Weights of a small GPT-style language model, trained from scratch on English Wikipedia.
Size: MLP 768 SiLU, 5.61M parameters.
Each number is 128 + 24 x the weight over its row's rms, rounded and kept within 0 to 255. Layers, rows and columns count from 0. The size above them is the row's rms in percent of the matrix's.

# layer 2 MLP down (transposed), 768x192, rms 0.168, rows 611-646, columns 0-95
size [ 95 101 103  97 103  86 101  93  90  98  96  97 102 104  95 106 105  96  89  97  84 121  97 111  94 103  93  96  98 113 107 102 104  91 106  95]
[[141 115 117 157 149  72 153 151 139 118 147 143 104  77  93 150 125 130 163 152 118 129 116 171 136 135 154  84 159 139 116 157  86 100 128 127 110 103 185  88 132 158 119 101 127  79 137 135 143 128 191  69 137 113 149 171 112 120 116 113 123 117 146 143 104 131 103  84 119 115 147 130 110 166 141 146  84 143 116 127 124 140 109 115 123 135 140 114 134  96 131  94 113 123  88 134]
 [131 141  84 118 133 114 145 110 132 123 184  79 129 134 126 128 113 110 108 123 115 145 112 124 141 132 145 152 166 105 147 139 104 119 100 106 110  99 162 137 129 167 145 126 110 135 148 136 153 139 166 132 120 156 165  98 121 115 158 126  98 158 137 110 165 142 119  96 133 111 137  81 174  84 100 119 106  90 188 150 148 143 135  99 102 160 143 115 121 151 132 129  94  73 147 133]
 [123 130 201  97 114 188 119 129 111  82 170  83 120 134 122 117 136 134 128 143 106  99  75 101 108 148 116 116  94 109 110 124  99 130 119  98 117 175 120  84 126 115 152 114 106 144 142  85 169 122 187 124  73 165 160 119 134 115  73 176 107 142 126 117 150 137 156  93 127 175 137 151 148 118 117 120 143 135 121 123 136 110 114 164 145 142 105 122 158 140  93 124 126 127 159  84]
 [195 154 112 120 143 167 130 101  96 136  64 131 126 172  96  86 104 151 130 146 124 174  95 122  97 152 143 110 150 140 126 166 120 102 121 136 141 112 128 122 117 135 114  89 131 158 149 159 108 154  72 120 141 163 113 142 147 103 180 111 120 141  99 125 121 109 125 143 126 155 148 154  85 141 149  90 117 144 161  86 136 124 122 147 161 121 168 119 199 110 138 122  94 113 114 157]
 [110 114  93 101 148 109 170 111 127 160  89 182 141 129 115 110 131 119 188 134 139 159  98 131 142 143 168 133 119 107 106 143 134  89 120 112 176 139 124 127 130 130 164 141  71 114 122 112  97 112 154  83 115  92 102  91 123  91 146  82 149 155  98 122 160 153 113 141 155 155 153 141  95 154 124 126 129 151 179 107 141 154 130 126 137 147 116 100 130 157 150 146  97 101 131 162]
 [132  81 118 150 145 129  90 117 121 119 104 137 119 174 121 176 129 114 129 138 134  96 127 115 103 143 137 147 110 142 182 154  96 142 128 147 118 106 127 151 130 151 138 130 156 154 112 123 118 108 157 119 172 155 104 115 100  95 138 159 127 149 135 121 138 115 146  96  91 113 119  97 119 138 134 116 145 138 110 166 127 137 138  62  95 109 134 106 116 153 132 148 112  86 124 117]
 [146 128 129  78  92  95 174 119 156 145 135 137 123  94 157 103 122 106  97 147 135 125 125 136 126 120 126 136  88 110 138 102 131 113 103 137 132 154 120 122 117  88 124 126 100 142 151 138 147 144 128  86 103 111 133 158  93 129 143 106 146 137 135 166  76 150 115 120 130 118 161 101 138 136 119 130 112 127 100 191 119  97 122 201  99 125 144 136 156 119 130  87 114  77 142  91]
 [133 107 136 111 140  97 168 132 136 115 157 134 132 105 133  99 171 113 107 123 121 127 162  81 115 170 153 118 128  95 192  95 108 157 155 108 129 126 115  94 144 138 159 140 108 131  97 125 136 109 156 160 159 108 140 117 148 165 155 125 152 123 109 149 171  70 142 156 151 145 120 152 128 108 111 171 141 100 129 147 113 127 116 127  85  87 163 110 112 175 137 115 162 153 117  87]
 [144 127 170  72  88 156 124 122 147  91 113 129 153 161 158 111 163  84 120 106 194 119 153 140 146  88  84 101 123 137 112 118 131 150  77  99 140 128 137 129 102 135 118  94 120 152 160 129 183  97 125 118 120 121 106 124 100 101 126 120 111 117 122 128 100  80 152  66 128  89  81 175 127 112 113 162 153 172 150 125 120  96 122 106 155 111 129 125 145 148 122  99 157  95 159 141]
 [141  98 132 143 115  90 122 119 142 121 136 187 116 140 129 170 159 194 127 134 141  99 137 172 102 135  81 145 136 143 146 129 114 124  53 115 138 140 132 115 183 174 153 122 111  98 119 121 141 138 122 155 119 113 144 102 186 123 102 127 146 124 121  84 148 130 100 156 107  89 141  93 139 137 137  82 103 107 111 146  87 135 138 102 109 134 140 137  79 113 101 137 132 115 103 107]
 [ 91 146  95 117 121 142 165 157 119  90 145 125 131 177 109 115 115 138 118 126 116 166 117 110 136 153  96 142 142 130 127  88  95 146 108 135 165 108 124 128 101 169 116 186 105  97 102 125 125 132 177 116 168  80 117 116 154  95 111 136 121 149 170 126 114 149 111 158  94 143  95 136 136 172 160 158 127 118 104 154 146 143 150  98 107 110 150 162 103  73 117 118 155 125 109 114]
 [132  91 116 143 152 163 117 112 106 116 131 149 145 134 147 173 132 136 121 101 140  76 114 118 159 100 155 121 112 166 116 100  71 140 147 128 126 123 122 121 183  84 128 105 107 117 123 149 131 153 131 141 137  95 128 112 163  92 133 153 151 155 130 106 149 133 132  73 155 106 134 176 107  91 146 127 109 121 102 120 115 174 120 135 151 107 116  80 101 133 137 115 158 131 127 141]
 [133 105 145 147 171 136 122 129 115 155 145 115 163 108 129 101 154 117 120 139 144 106 105 130 132  81 120  98 146 145 132 160 137 136 113 110 111 101 118 148 160 149 100 113 110 129 115 120 118 130  70  84 110  83 158 138 173 103 128 101 127 144 104 122 116 110 120 165 166 153  79 128 120 126 100  99 113 148 144  78  98 127 116 130 132 139 141 131 108 114 134 151  93 154 124 141]
 [154 133 127 129  92 107 148 129 134 116 208  93 135 157 113 170 134 152 134 109 137 133 147 121 134  70 143 143 142 110 119 144 111 142 152 149 160 107 143 119 132 109 114 140 140 127 142  97 133 105 127 137 155 125 155 117 124 172 161  93 137  96 120 121 144 110 121 109 127 115 176 160  95 149 112 148 126  90 122 142 120 130 120 116  91 120 120 145 126  75 115 120 106 129 120 175]
 [171 117 128 171 140 110 128 140 124 116 102 100 123  88 101 147 136 130 132 159 192 121 151 117 128 160 134 141 156 128 114 149 111 130  82 134 136  98 149 166  74 163 140  93 123 112 133 180 152 117 118 173 117 145 121 122 152 120 141 115 119 156 139 142 164 141 138  95 101 155 115 117 115 159 119  68 169 121 111 120 115 113 122 146  97 127 132 120  96 138 167 128 155 155 134 155]
 [126 125 136 157 112 126 126 142 125 133 155 156 121  75 112 121 131 124 121  75 172 137 121 144  90 170 114 134 117 127  93 103 169 142 132 115 140  92 114 150 152 122 142 147 101 126 160 130 116 156 122 146 164 123 139 147 163 127 147 108 200 121 100 121 142 115 120 118 125 138 107 103 125 163  96 118 113 127 142  82 136 103 110 129 113 117 134 145 116 173 109 160 115 104  96 157]
 [152 128 115 109 153  92  83 107 134 138 172 138 140 142 103 124 165 122  96 111 112 146 156 165  95 120 153 114 109 126 115 114 102 109 111 128 117 132 154 135 155 149 166 128 106 107 155 128 125 160 124 155 143  95 134 116 148 103  42 156 128 133 181 157 112  80  87 131 176 101 123 116 147 127  96 119 114 154 131 105 130 160 120 120 130 128 183 139 111 131 142 135 142 106 124 164]
 [110 114 175 123 127  90 151 154 155 130 118 131 126 120 106 134 109  97 131 186 135 181 151 128 112 162 164 108 129  87 109 180 132 102 100 113 130 133 137 146 153 146 113 147 146 156 112 121 109 129 146 109 133 159 176 132 134 138 125 156  96 142 142 161 144 113 141  89 172 147 124 153  54  90 130 133 134 121 126 128 152 148 114  84 139 153 135 151 135 180 167 143 163 105 161 133]
 [ 86 145 135 132 165  92 164 141 101  99 149 168  85 129 131 137 101 141  91 162 158 133  85 143 120 124 130 137 145 124  97 113 148  70 117 148 136 136 112 126 131 192 105 140 136 160 136 159 125 141 110  98  99 119 151 116 150 133 130 147 155 116 128 168 146  94 143 160 182 136 139  85 106 166 132 101 159 155 124  76 147 133 139  98 116 120  89 152 134 112 129 128 105 145 143 145]
 [114 137 126 152 120 140 148 127 119 129 136 189 128  98  94 118 187 112 152 113 131 122 145 162 174  96 158 105 135  77 115 183 146 123 161 130  80 162 125 163 147 130 117 118 106 129 142 147 144 115 101  97 109 143 139 153 109 149  92 152 151 129 136 106 158 158 116 143  95  83 170 140  91 129 188 186 111 157 152 148  95 131 142 176 155  98 134 138 109 122 126 145 150 123 164 137]
 [107 124 123 122 179 119  97 120 138 133 111 126  98 152 152 113 102 176 121 182 124 118 147 164 147 120 139 105 145 124 111 120 141 124 121 127 114 109 186 114 118 179 140 146 130 127 124 106 138 118 115 146 139 110 168 154 112 102 133 142 127 118 135 160 185 136  92 137  59 102  89 118 126 143 135 134 111 189 170 152  87 116 131  84 139 117 134 154 133 115 136 112 109 137 121  78]
 [107 112 123 163 121 140 177  96 136 110 127 119 159 119 118  96 126 110 125  96 106 116 145  82 106 103 106 126 150 183 118 145 115 143 109 106 109  89 141 137 110 115 137 109 100 117  82 134 139 109 110 183 149 124 118 137  85 111 126 132 123  75 146 191 129 134 104  96 106 153  71 160 100  82 111  50 125 150 170 124 121 132 114 101 129 124 112 153 164  96 136  78 110 176 138 170]
 [ 93 110 132 101  91 126 108 146  94 123 106 135 144 134 128 171 154  96 125 142 129 129 111 103 127 133 125 168 146  81  98 110 125 163 116 158 161 104 141 123  87 153 136 155 134 127  70 107 101 121 105 140 134 109 151 113 138 102 136 145 144 121 159 121 151  83 102 140 134  70 147 147 122 123 121 167  83 129 111 122 144 132 141 128 151 129 118 137  91 141 142 152 132 166 155 109]
 [156 153 140 151 115 145 111 175 119  83 119 136 161 159 119 145  83 130 135  88 144 128 101 111 122 115 103 113  63  90 144 152 159 115 141 139 143 168 165 125 118  84 109 148 132 139 130 131 118  83  84 122 104 180 113 127 116 196 159 112 134 145  81 149 119 117 166 133 141 111 115 114 120 103 118 142 159 129 111 137 163 133 119 183 135 112 137 117 128 104  98 155 141 120  98 143]
 [ 67 126 131  96 132 166 129 172 148 136 128 102 125 146 156 118 135  83 141 156 162 119  78  95 158 139 139 105 143 128 130 124  98 118 117 108 102 142 152 129 132  99 163 198 141 130 128 133 148 118 129 150 121 165 123 133 104 127 127 162 158 120 146 103 133 107 133  99  87 149 123 105 141 142 170 165 101 148 151 159 158 131  98 131  95 129 147 160 112 116 140 108 120 110 113 163]
 [116 145 123 125 104 123 148 147 166  80 131 129 129 160 141 101 129 132  98  92 146 108 126 161 127 105 129 122 173 146 151 154  85 137 156 108 126 139 135  78 140 137 172 151 199 151 106 103 137 127 124 116 137 134 143 118 121 108  95 103  98 119 128 141  88 152 132  99 112 128 118 114 119 134 148 124 100 162 141 136 114 143 141 121 154 115 184 154 115 161 141 127 148 110 149 179]
 [113  87  80 104  92 148  85 108 164 136 155 132 138 131 149 124 117 174 116 117 172 112 146 117 139 146 148 130 145 144  64 178 115 103 128  93 131 120 123 123 160 114 120  97 130 112 121 163 100 136 129 119  96 153 150 125 126 121 147  86  92 158  78 135 118 146 149  77 114  72 138 101 176  95 114 133 123 124 139  99 140 129  95 152 117 127 110 156 124 117 116  83 103 127 115 118]
 [108 157 106 122 120 135 103 125 107 140 141 156  89 100  87 137 151 139  91 163 110 140 137  94 128 123 122 141 156 158 161 124 122 107 131 113  78 134 117 143 125 142  90 120 111 127 164 133 149 148 140 152 130 118 100 117 138 149  86 142 121 137 144 136 148 115 149 106 141 190 162 127 135 141 138 129 148 135 114 106 101 162  84 104 103 147 142 129 133 167 130 141 146 142 121 102]
 [107 138 102 183 130 106  95  85 131  97 173 115 127  99 106 154 172 130 121 147 106  85 164 132 119 139 140 136 145 126 125 108 153 142 129 109 123 100 121 104 120 146 113 120 130 102  74 171 135 163 119 145 112 129 136 138  98 108 112 130 136 138 152 113 131  87  74 133 101 114 105 118 127 130 135 183 115 135 140 145  96 126 106 119 139 116 107  97 120 129 139 105 117 140 115  90]
 [144 195 116 151 153 107 128 106 152 130 118 164 140 118 112 113 144 136 131 143 143 138 111  99 118 129 142  92 128 195 173 120 121 133 133 146 193 120 137  98 163 129 159 121 110 103 131 133 144 133 140 103 102 145 178 125 162 147 139 104 150  93 128 145 104 100 130 125 120 130 154 167 160 116 105 140 135  88 113 104  74 146  89 112 128 120 119 150 155 166 116 120 105 156 120 138]
 [121  98 168 152 107 110 150 140  93  93 116 160 161 120 101  70 104 119  95 106 176 121 107 114 132 105 109 139 129 133 116 100 118 167 133 148 120 139 153 136 123 170  78 144 138 156  95 161 116 120 136 145 111  86 126 116 131 142 105 132 142 154 148 132 120 150 101 102 144 136 112 176 135 146 134 175 125 107 104 141 117  91 150 167 128 101 162 130 117 147 143 161 131 125 106  91]
 [138  92 140  86 136 116 113 132 115  61 108 136 117 171 163 123  89 115  92 129 138 117 129 131 125 118 134 151 131 145 135 123 118 134  71 154 174 117 118 157 110  97 123 142 150 150 145  91  98 160  96 114 159 137 156 111 135 113 111 169 189  85 176  93 100 154 163 129 114 110 106 169 174 136  87 167 114 151 153  98 139 152 135 164  95 143 130 141 138 130 129 140 100 161 136 108]
 [113 133 106  97 152  97 137 148 168 150 127 116 106  69 131 102 142 102  94 155 118 143 156 137 106 124 158 153 161 152 134 111 132 129 152 116 109 103 126 105  97 167 136  92 133  95 120 141 120 134 113 109 105 138 144 167 138 170 120  94 180  97  91 140 165  93 148  80 123 154 130 143 137 134  78 115 143 132 141 147 108 121 145 139 156 153 121 147 144 140  81 124 147 176 128 149]
 [123 139 147 133 159 117 137 170 121 122 145 173  98  64 114 119  61 132 121 134 138 107 139 148 148 106 148 139 150 130  96 139 158 135  92 130 145  94 130  90 133 120 128 156 138 121 102 119 137 126  95 153 125 182 124 122 120 150 161  86 144  98 134 155 107 124 154  66 166 190 149 170 112 153 142 165 106 113 101 139 119 139 153 122 121 127 119 126 113 151  77 144  94 140 103 126]
 [123  87 129  74 104  69 126 143 148 111 169 139 124 112 145 137 129 131 116 156 140 131 110 131  92 151 114 113 169 156 117 108 100 156 138 105 138  78 124 105 170 163 119 105 130 135 135 120 117 138 121  95 144 148 148 147  78 131 110 154 144 127 126 128 110  96 154 153 123 111 124 135 158  99  72 111 144 122  73 124 134 116 152 105 166 152 159 159 126 126 144 153 129 139 142 128]
 [135 108  91  99 113 125 142 135 116 123 136 148  76 127 129 163 122 166 119 112 131 133 136 115 115 127 159 118 164 169 146 116 109 103 122 134 109 117 153  91 110 113  95  88 122  92 110 157 117 120 129 149 166 116 103 145  87 124 111 158 128 122 153 156 105 151  97 115 111 112  81 146  91 108  76  99 152 150 122 135 146 115 108  87 148 127 124 129  87 132 171 106 114 103 123 121]]
# layer 2 MLP up, 768x192, rms 0.203, rows 612-647, columns 0-95
size [105  87  92 108 106  95  80  77 107  99 102  86  98  91 121 105  90  95  91  85 121 140  98  83  89  77 113  93 114 110 101 105  96  95 100  94]
[[107 125 135 125 152 122 157 145  85  66 146 143  91 132 176 158 138 113 123 136 163 117 186  80 120 154 130 165 118  84 142 106 123 129 135 139 110 131 110 131 123 145 131 126 125 135 103 115 159 114 130 130 117 104 162 145  91 114 159 127 135 115 132  60 133 149 110 112 149 115 165  82 127 112 127 151 127 182 171  63 123 115 113 130  86 122 132 128 131 117 100 122 155  98 129 146]
 [135 147 107 140  77 165 121 127  93 105 132  90 107 130 123 156 126 133 156 118 185 116 105 127 154 118 146 125 120 120 103 132  96 161 107  94 138 189 128 123 136 127 159 145 114 119 139 135 125 131 146 141  82  99 133 120 158 113  81 123 105 126 142 154 125 129 129 142 148 151 162 123 100 118 123 114 137 134  52 103 123 171  89 127  96 121 127 117 150 137 135 104  85 163 156 117]
 [ 90 122 189 136 174 116 110 125 129 155 134 142  74 151 129 111 107  92 112 106 132 127 144 150 144 180  93 162 106 104 123 116 105 106 144 117 114 127 146 154 155 148 144 114 123 125  82 122 101 128 112 127  84 160 133 119  85 124 146 124 155 118 144  92  86 103 129 111 142 128 136 122 135 106 106  81 165 129 166 137 114 125 152 122 148 108 126 155 122 137 145 168 145 129 125 154]
 [128 155 113 178 138 115 150 139 126 137 158  89 134 115 174 158 142 117 120 111 129  77  93 128  66 106 110 156 149  86 125 127 150 119  79 124 137 128 182 125 132 107 122 140 132 136  99 136 130 134 105 160 142 136 122 128 152 113 114  94 129 132 136 163 114 132 102 133 108  76 120 126 141 125 142 148  52 118 138 146 136 163 130 134  99 111 111 145 121 128 127 122 115 144 121 126]
 [151 168 113 130 130 147 127 116 143 132 121  93  97  87 126  99 109 128 124 123 144 120 148 116 151  83 161 156 130 114  55 101 131 136 141 102 148 138 105 111 121 136 112 135 148 129 167 100 133 149 119 121  78 124 109 101 122 128 114  95 132 133 141 140 132 104 126 173 149  83 133 123 154 122 128 132 100  91 151  95 115 130 119 206 158 170 136 102 165 108 128 137 170 167 151 182]
 [149 152 138  90 129 136 145 164 139 112 117 119 132 125 140 105 145 110 162 129 141 146 153 120 110 113 135 127  78 102 136 146 127 159 133 109 194 123 104 147 105 143 168 102 138 101 216 113 117 122 116 150 130 115 146 134 165 166 131 130 140 160 158 153 105 123 166 110 148 177  94 136 107 159 136 100  99  88 121  95 104 101  93 126  97 122 120 157 140 149 126 109 123  64 132 155]
 [ 86 107  91 152 159  96 111  87 156  89 164  82  98 130 104 136 166  66 150  95 116 144 129 137 117 132 145  75 130 125 148 125 158 132 145 119 148 160  98 157 164 138 128 158 146  92  86 109  97 142 125 127 147 161 142 103 156 109 117 140 126 142 100 125 104 109 132 151 140  68  73 142 166 134 147 116 116 112 119 161 108 139 132 124  80 140 127 164 167 149 153 105 129 138 124 118]
 [115 103 115 144  97 126 112 160 141 130 134 141 165 158 126 157 107 124 115 118  78 100 141 159 133 118 141 128 115 123 105 144 143 141 115 111 114 124 104 102 168 156 134 126 174 116 155 131 111 100 103 169 176  96 125 116 144  95 135 133 138 105 110  80  71 124 121 165  89 110 131 163 128 138  98 115 104 109 126 107 114 149 115 159 109 108  93 133 144 117 147 155 130 137 154 135]
 [112 130 127 124 156 152 154  94 136 149 136  90 127 161 117 121  98 152 103 140  86 151 118  76 124 131 180  98 122 110 120 159 119 153 160 172 142  98 114 152 107  79 138 116 157 118 129  68 152 109 113 117 185 112 100 122 129 157 102  98 126 105 155 148 121 165 177  87 128 126 124 191 148 108 130 159 124 147  82 142 145 121 131  82 122 155 117 148 137 146 138 112 121 143 176 108]
 [131 139 135 128 143 123 112 136 147 170  91 162 107 107  98 143  99 114 106 119 133 116 118 150 127  98 158 153  90 128 120 164 112 119 154 101 120 138 121 140  80  92 151  85 145 127 154 140 139 186 119 142  82 179 134 144 101 155  86 120 141 106  86  93 164 105 126 129 116 150 173 118 133 147 136 117 104 131 129 110 109 114 125 130 146 151 158 110  99 155 127 161 133 164 100 156]
 [122 154 153 114 115 144 191  95 153 143 168 177 106 157 106  52 107 110 135 137 105 141 118 133  95 123  91 141 146  88 106  83 107 173 100 124  92 133 126  94 129 135 110 111 128 141 149 134 159 150 143 107 110 172 154 140 104 124 145 145 132  89 102 144  98 115 121 120 115 116 111 165 162 107 151 147 149 113 115 153 171  83  95 123 109 131  87 134 103 112 139 137 115  95  95 149]
 [101 101 140 152 121 141  74 118 132 117 130 115 157 115 146 160 100 136 123 138  95  95  83 126 124 122 145 158 153 147 118  94 104 117 121 134 141 141  94 128 123 109 163 147 163 110 141 112 109 111 173 104 112 131 172 128 160 101  88 141 148  93  90 111 110 133 121  82 118 111 127 155 130 145 134 110 164 168  78 165 112 109 103  92  82 135 156 134 102  87 132  82 135 144 125  98]
 [155 125 127 156 122 159 123 131 154 117 108 134 149 121 132 103 107  99 111 137  83 135 127 117  69 137 154 139 102  95 132  83 164 117 125 129 139  90 117 143 100 132 151 107 105 156 185 132 125 162 144 135 159 131 131 116 163 103 109  88  79 104  93 100 124 133 118 142 122 122 109 129 158 123 138 140 151 128 152 102 131 134 167 163 149 102 109 167 131 138 124 115 153 117 135 158]
 [ 99  87 150 155 140 166 102  80 112 116 102 140 113 133 125 101 168 122  97 138 111 124 138 135 116 105 116 120  87 143  69  91 159 130 110 148 126 173  95 151 112 107 116 173 169 126 145  99 158 125  90 101 131 150 132 142 164  95 133 170 127 116 138  92 113 117  90 161 119 130 118 137 137  97 152 128 118 140  89 100 131 181 150  92 100 118 109 139 149 129  91 122  87 149 128 157]
 [106 116  93 146 130 150 127 156 138 113 150 137 101 131 119 114 133 103 146 103 165 149 125  92 156  92 126 130 138  98 142 109 126 141  97 119 129 115 105 125  83  86 126 122 161 112 128 133 156 149 111 140 129 163 135 146 160 145 126 114 133 113 146 104 102 104 144 147 153 117 118 175 162 154 139 119 134 141 132 109 125 125 105 194  87 123 130 162 109 144 159 103 122 107 160 110]
 [ 89 100 112 180 125 135 132 110 114 148 118 118 142 110 146 128 127 138 116 161 110 130  92 116 131 129 133 103 117 141 109 132 151 117 153 131 149 131 127 202 167 159 132 165 174 133  92 118 131 133 102 136 150  89 131 156 132 140 106 115 149  75 110 123 131 109 140 113 111 133  96 124 124 114 151 107  92 128 116 146 129 114 115 152 148 155 142  95 193 108  91 142 133 121 151 132]
 [131 136 108 156 103 127 131 105 125  98 135 144 128 150 135 116 103  99 110  97 142 121 108 139 109 103  84 162 132  73 149 109  95 118 133 120 111 139 100 111 116  92 123 142 123 121 129 161 151 146 122 133 117 113 159  86 128 143 103  78 147  80 154 147 141 114 123 150 144  97 137 129 174 104 143 106 142 118 144 167  92 162 161 142 105 121  78 119  52  84  78 160 146 140  99 124]
 [138  87 111  80  91 155 110 152 167 175 105 116 191 112 144 118 138 132 161  99  95 118 127 123 117 163 124 128 145 130 169 116  99 157 122 131 143  80 140 125 124 102 155 101 128 140 147 100 106 111 117 182 146 148 128 139 132 115 134 129  94 142 124 120 123 188 109 124 129 150 127 125 112 165 115 141 128 123 127 139 147 148 153 124 154 134 150 110 118 140 153 112 131 123 179 131]
 [ 91 115  99 140 150 149 162 134 178 167 117 101 102 106 140 100 131 102 142 118  95 172 136 120 136  96 150  94 122 169 107 123 111 111 144 156 183 111 120 145  74 104 129 141 159 113 151  86 116 145 126 130 133 117 140  98 156 171 170  94 124 172 102 105 133 148 110 152 136 137 117 152 114  98 141 160 114  84 157 154 137 140 159 145 105 100 140 124 153 116 104  98 117 118 105 159]
 [125 116 120 127 140 139 123 139 147 159 127 148 109 100 119 126 118 110 130 111 149 127 129  83 124  90 180 142  73 129 133 131  94 133 106 116 146 114  60 146 145 110 153 124 143 109 200 164 141 126 130  99 164 155 140 103 124 152 120 113 120 127 131 140 130 104 141 122 145 130 180 150 133 118 116 110 130  66 105  71 164 103  82 151 119 128  73 114 128 122 137 132 168 170 124 173]
 [ 90 110 146 132 131 156 118 141 127  85  98 134 120 136 138 111 102 123 133 109 132 117 145 137  73 123 103 157 108 161 135 150 124 114 135 122 161 108  99 108 160  75  93 106 147  86  91 113 146 142 134 115 139 148 119 121  94 162 120  99 124 167 154 165 142 111  92  76 117 156  90 182 124 128 143  94 161 127 133 142 162 145 113  96  89  94 130 115 119  88 139 111 138 133 121 185]
 [162 131 130 128 146 113 152 130 149 144 141 150 137 148 160 123  68 155 123 124 119 141 136 134 128 119 143 129 122 133 161 154 129  78 150  92  74 120 130 144 161 108 129  99  91 153 171 137 152 131 124 121  93 107 105 166 105 160 127 120 112 109 125 106 123 175 129  91 143 152 134 100 162 131 155 101 137 132 114 124 126 122 106 142 115 154 111  91 126 109 142 109 116  87 106 166]
 [146 125 112 127 158 107 146 114 109 115 165 134 153 106 132 116 130  89 119 129 161 141  88 108 143  90 136  98 109 117 170  72 168 120 126 142 141 136 159 142 134 110 149 141 122 101 155 111 140  91 129 178 134 125 135 121 130  89 167 100 159 117 163 109 102 129 111 169 139 117 131 159 132 116 152 100 100  97 114 124 142 156 188 166 111  78 156 137  98 144 121 162 173 143 139 177]
 [110 163 107  99 146 170 115 164 128 123 111  75  97 142 125 150 157 150  95 158 124 170 109 166 132  86 119 138 114 117 139 120 138 144 138 112 150 132  82 125 106 142  97 126 129 146  61 146 141 122 102 136 140 130 136 136 127 117 119 183 111 138  97 118 132 141 138 156 127 131 158 157 164 138 128 140  84 104 117  96 141 107  83 165  89  96 130 137 142 121 126 142 159 100 144 129]
 [173 148 132 117 109 122  98 162 135 107 170 145 129 143 128 141 155 133 130 146 170  78 115 144  80 149 142 165 129 104 128 176 114 110 129 132  92 110 139 105 128 152 101 145 111 123 158 154 109 102 138 132 122 122 138 127 177 118 128 104 121 131 124  87 163 126 107 113 125 145 162 142 100 186 114 139 138 129  93 121 128 135 168 119 151 155 121 110 112 145 112 151 133 169 132  99]
 [157 141  95 115  94 103  75 134 131 113 160 133 114 113 139  93 113 144  98 146 117 135 125 115 111 131 130 138 125 132 148 102 117 106 152 122 105  80 157 157 115 116 146 110 144  99 112 100 137  86  90 168  98  86 114 142 129 149 107 138 111  80 139 108  86 135 158 121 123  96 114 117 115  97 112 134  90 166 153 130 136 105 102  96 126 138 118 134 128  71 118 129 116 134 168  99]
 [124 117 131 132 110 113 144 143 120 150 142 123 152 166 137 111  89 130 156  85 132 119 149 161 149 113 159 116 137  52 105 153 122 135  75 134 155 143 120 115 125 122 162 147 137 137 107 113 100  84 125 121 145 127 139  94 124 137 142 169 130 106 118 129 119 100 152 103  98  81  85  95 135  85 146 153 108 111 138 136 139 130 153 130 134 146  67 144 119 149 136 130 127 156 145 150]
 [ 88 132 108 145 133 108 118 120 168 116 127 151  98 139  97 132 121 100 122 122 110 175 140 152 176 110 133 120 101 116 101 157 114 123 148 166 128 138 101 145 144 113 138 160 134 151 130  91 102 161 140 180 131 159  71 155 153  97  87 154 134 125 110 131 100 137  78 126 102 142 155 121 103 124 114 114 118 151 157 101 111 110 124 172 136 143 126 123 128 142 126 146 100 131  82  94]
 [123 142 153 113  94 114 106 123 135 121 110 128 134 123  93 159  96 101 116 106 111 126  97 133 144 132 151 106 154 101  97 127 128 150 169 127 106 114 104 107 127 117 117  98 165 173 156 169 168 150 175 167 163 146 124  91 135 150 130  85  93  78 137 146 144  74 129 138 147 152 140  97 136 133 123 117 102 121 118 137 140 105 133 176 117 146 129 119 109 145 113 126 122 145 118 135]
 [113  73 148 150 156  97 127 118 129  81  99 105 153  97 107 122 140 137 125 135 148 121 119 109 129 117 120 105 114 160 161 151 103 149 157 123 157 150 115 139 110  97 153 120 201  99 147 166 145 167  80 189 134 131 169 122 134 122 117 181 138 166 105 129 117 137 149 141 160 127 123 114 114 141 139 110 102 124  77 130  93 172 133 104 108 126 107 151  90 123  91 119 120 145 114 122]
 [159  94 137 118 133 104  75 154 126 114  88 127 148 127 134 136 152 140 115 129 146 149 110 131 112 126 152 172 130 125 151 138 129 161 118 105 144 173 104 156 140  99 132 103 105 106 118 124  68 110  92 178  93 123 145 160 112 133  99 158 138  98 104 128 107 143 141 111  95 139 120 131 131 125  69 143 104  93 128 101 156 142 104 165  88 117 179  99 103 106 123 112 120 148 140  66]
 [149 163 155 138 120 134 128  94 113 128 137 113 140 109 116 148 108  79 128  99  84 124 127 149 138  87 117  82 117  99 100 113  98 135 105 108  87 116 120 146 154  78 149 104 108 139  90 121 115 127 133 167 143 164  82 111 149 106 112 179 131 127 130  95 164 155 118 153  92 166 114  93 124 119 163 162 130 153  88 133 136 107 143 148 101  99 114 189 133 109 148  84  98 140 134 106]
 [126 127 118 132 123 122 116 151 135 124 141 107 100 136  83 138 139 109 138 152 127  91 156 164 123  91 159 120 125  87 121 125 150  96 145 115  87 134  91 136 176 134 119 124 127 197  90 134  89 153 134 127 119 123  96 133 156 108  98 120 104  91 162 133 176 141 111 134 146 108 150  83 102 107 155  89 122 180  90 129 125 117 114 121 106 100 131 163 104 141 130 120 126 156  86 129]
 [177 129 133 132 164 153 139 162 136 130 133 106 124 148 162 130 126  89 149 116 135  94 107 146 139 150 115 111 182 123 141 153 164 137 108 130  83 153  72 114 131 184  87 135 130 114  72 121 102 109 139 133  89 123 106 143 147 125 104 130  92 123 119  91 141 161 114 108  94 119 138 133 127 163 111 163 107 138 124 110 151 123 105 151 109 111 159 141 120  86  70 144 147 110 155 107]
 [179 135 127 151 129 164 130  84 115 165 107 143 145 132 115 115 143  68 110 142 135 142  78 157 190  90 122  82 132 105 155 105 118 144 100 101  80 172  72 104 126 141 155 152 158  76 112 140 133 137  98 150 102 141 143 173 144 136 138 118 138 132 147 129  86 110 137 164 120 125 129 118 116 123  94 123 114 121 142 123 126 121 122 159  92 121 106 164 124 112 123 102 145 182 139 126]
 [114 114 155 142  69 138 123 151 144 127 133 164  73 147 129 154 117  36 121  78 115 125 130 126 152 145 152  98 116 128 137 138 118 157 118 149 122 136  71 122 158  98 125 137 138 168  69 111 136 137  96 153 106 137  69 148 144  93 136 129 151  98 113  87 111 145 122 145 159 117 136 153 101 131 151 167 152 111 161 125 138 186 132 139 102 115 132 152 112 157 106 129  89 153 135 148]]